From a checkpoint of a small transformer trained on Wikipedia: tied embeddings, a variant of Adam for these matrices.
Each number is 500 + 50 x the weight over its row's rms, rounded and kept within 0 to 999. Layers, rows and columns count from 0. Numbers have three digits each. The size before them is the row's rms in percent of the matrix's.

# layer 6 MLP down, 64x192, rms 0.169, rows 0-63, columns 128-159
102:449564432429438560503420610495408493512515598472563597525455519483507490471475490520459545542551
089:517527398584417502447603534497499457505512540611546535512536545516582515493567539529505561504453
111:567500496474441521563435431537442411483410551538501437522528545504500500433574484517498466548532
097:507478467477507466565475491460450481480508625503548505466518442603593478437465613493542416555516
090:477490488458455554489563427414470530513401537488525522503443467556474471549488528426415519503509
098:450512362543593488482569490501511493414588492497571538562481580560465492455630503448518517526502
103:487509540569423491442461492508511541486559498452472474578499512519509389563521546457442549456543
089:480390501538487373505523444569429496522506465589453453549537488459517420458531454496523469493450
099:433537586520463500600497530480413390491534546490491464484485516524566505518450472477443479520517
096:476478491557445542488540567513523361464511393498408563498499661442484504399509485518401401440453
090:445488515397460461435402465532487563498435497413466584384471544620518474482516420367488553527486
104:449484560352492448487611529555441501528550473462416460449548531435586416515488493472480501417426
091:437450486474442522457499537516519466551551542503528545533474466569447585599450466591418469514465
098:546584567551538456557441531480547497430511512496539508485465556543570456502499520532483503409531
087:550545470454559562525522575439490491379459552485538551503497471484465556466465488467374533544492
098:521486449523490576511467507473501493472569481627457526516508494462508469507454500507526465409537
098:483412485523453553503493478522348496502569512558499445473523419442464498537476566431528500383482
109:462496613425561466508491405449480549477509553488513478497402445462439485554482559516469430468519
103:537448518482471453500447448499497517445450488514465502474499511525434533534524534485525494505506
083:485578488507394540420551511460575440485506501615456535457540584495511584488536427383533618388527
093:496419523483567443484525530441426381577436571527511531480507497497510537432580436525537584500439
094:442569512567478521475538455417491431549497561431484623433401500505352424499524433515541452517461
100:511499453553513493571497514536521453479546508453413433582553495500488506503475468525586482433508
104:553459563424517516517559500514511497507467430555480482421535497571534526520567449559550483412666
100:501549571500478492590612470469462499515458550481498480475528525558446493477566595520564438426489
090:498465521543513498573442511465470581428520553422433506575565584407490487516509493491525453472505
100:426483529518488438526575448463488525485491509555505369479565443483468457453509511445560551546444
111:475523465553358596487522494428508555510487499519502567578443521568567454477443499494453535499482
109:472462423500548543448503478461525530421476532609475522547608498482500480511477471510569513480535
098:502431576449555571428529468604572502502486562413552596444554460448483462520555499509484429568467
094:438522578507546416405575597566607531464507523517541528479430593521548511539519434492446526516515
086:602580397466502537448488464498645506555552529566515425494608585481532469539541529497540462418524
096:516457521511504474482512508521588511544534494412478499469474600513523535527617516579404444428492
092:467472495523501530502489478531539427423459482541572479537460530605445459593501516541408495538521
097:457442527495424555566576554567461558520445510525557516585506430484447499434496466533547513534456
093:539528565576440488519498535526510459432566440431549450499473477472446512587409388438488486526564
098:497526510501509454500497493492550514434488497463562496499458454508483476514542524393523510419559
094:488508578543497524557507543500419505391496512601444401431537415506398549534530489540405550482530
103:423536458541528442545529492442549507421507444512452489617482450565471510481477504571484533506496
102:449515537506482496400516522423535503402464507401408473444529536374499442435479473516492486515641
108:464517525463417452572588521483419496488466436546471407475568544572428531532534490500410517449378
092:655498466441481630504530459489545470519587486471506485547443519407442549529539524532505475503468
096:467427467471545552460526519441524505525419439528359508511497520520433566484594503600554477454504
099:466574492425520541558494488528453477583489466483514546534434463528559496493412528538562502496501
095:579583523490445622577460535510486442534421504507489470504444424455535495515511532500485458497455
100:469488478476556561474487526461509509510560555431520506518444454505490509450586382449574536423477
113:591482557460459557430461475488531554511371566473549473449484394522601553533472559552501406406452
115:494446491494487523397493321486616438472522452467518483525520429483490563486451453517457553489444
112:406435511544493480528470541567513543429443471477497519467424533473486480466539483454474498618543
097:510490544381410485500486437439555494527468490521440559491598527570485535579476408561494551513459
093:439456585469406482521467518510448468605523427514476509423572499458481393614435501470545433479537
089:405462463536468612449537458425544530458556468477500534520421496476494399580525504524582497519451
099:521531505496543442484480513530400554462462446524550473562531575491525423515438479462518371497491
098:503532404475514564506613584459614394480481537536464583438510516464458473453572555504425456550490
107:550493567568461445493498520478437460546550458548568481493465500484588440623462500473629439409472
094:457503524508464515517570601423506564524479555461443454509476531504406487490491379480397465483504
110:492490435474525528466505431618440526374469501436565519589463435415513554534501443452475516538514
106:534612425412473504484515536464607484503478440519556514554464490546562529552503507464474414487566
101:598442566594509505488403487594486480514488455507519496489501485558511484413461546606404545496479
153:514468427544588471465462571490458558503522584484542516470404473480536373440477539498504403560546
113:488418552502403459557487479523585491477519484526490462560450575520603481488530537510540509487494
100:477485511565435501506490520522468553552487421563418558477543480462478479442624585426443386524490
096:573424444526494401527433435502468476593474473503434459407527496512512425484539492496536576468529
088:513502448496556526519585559470527527446466501428479545483421470492572543424506410392457538498496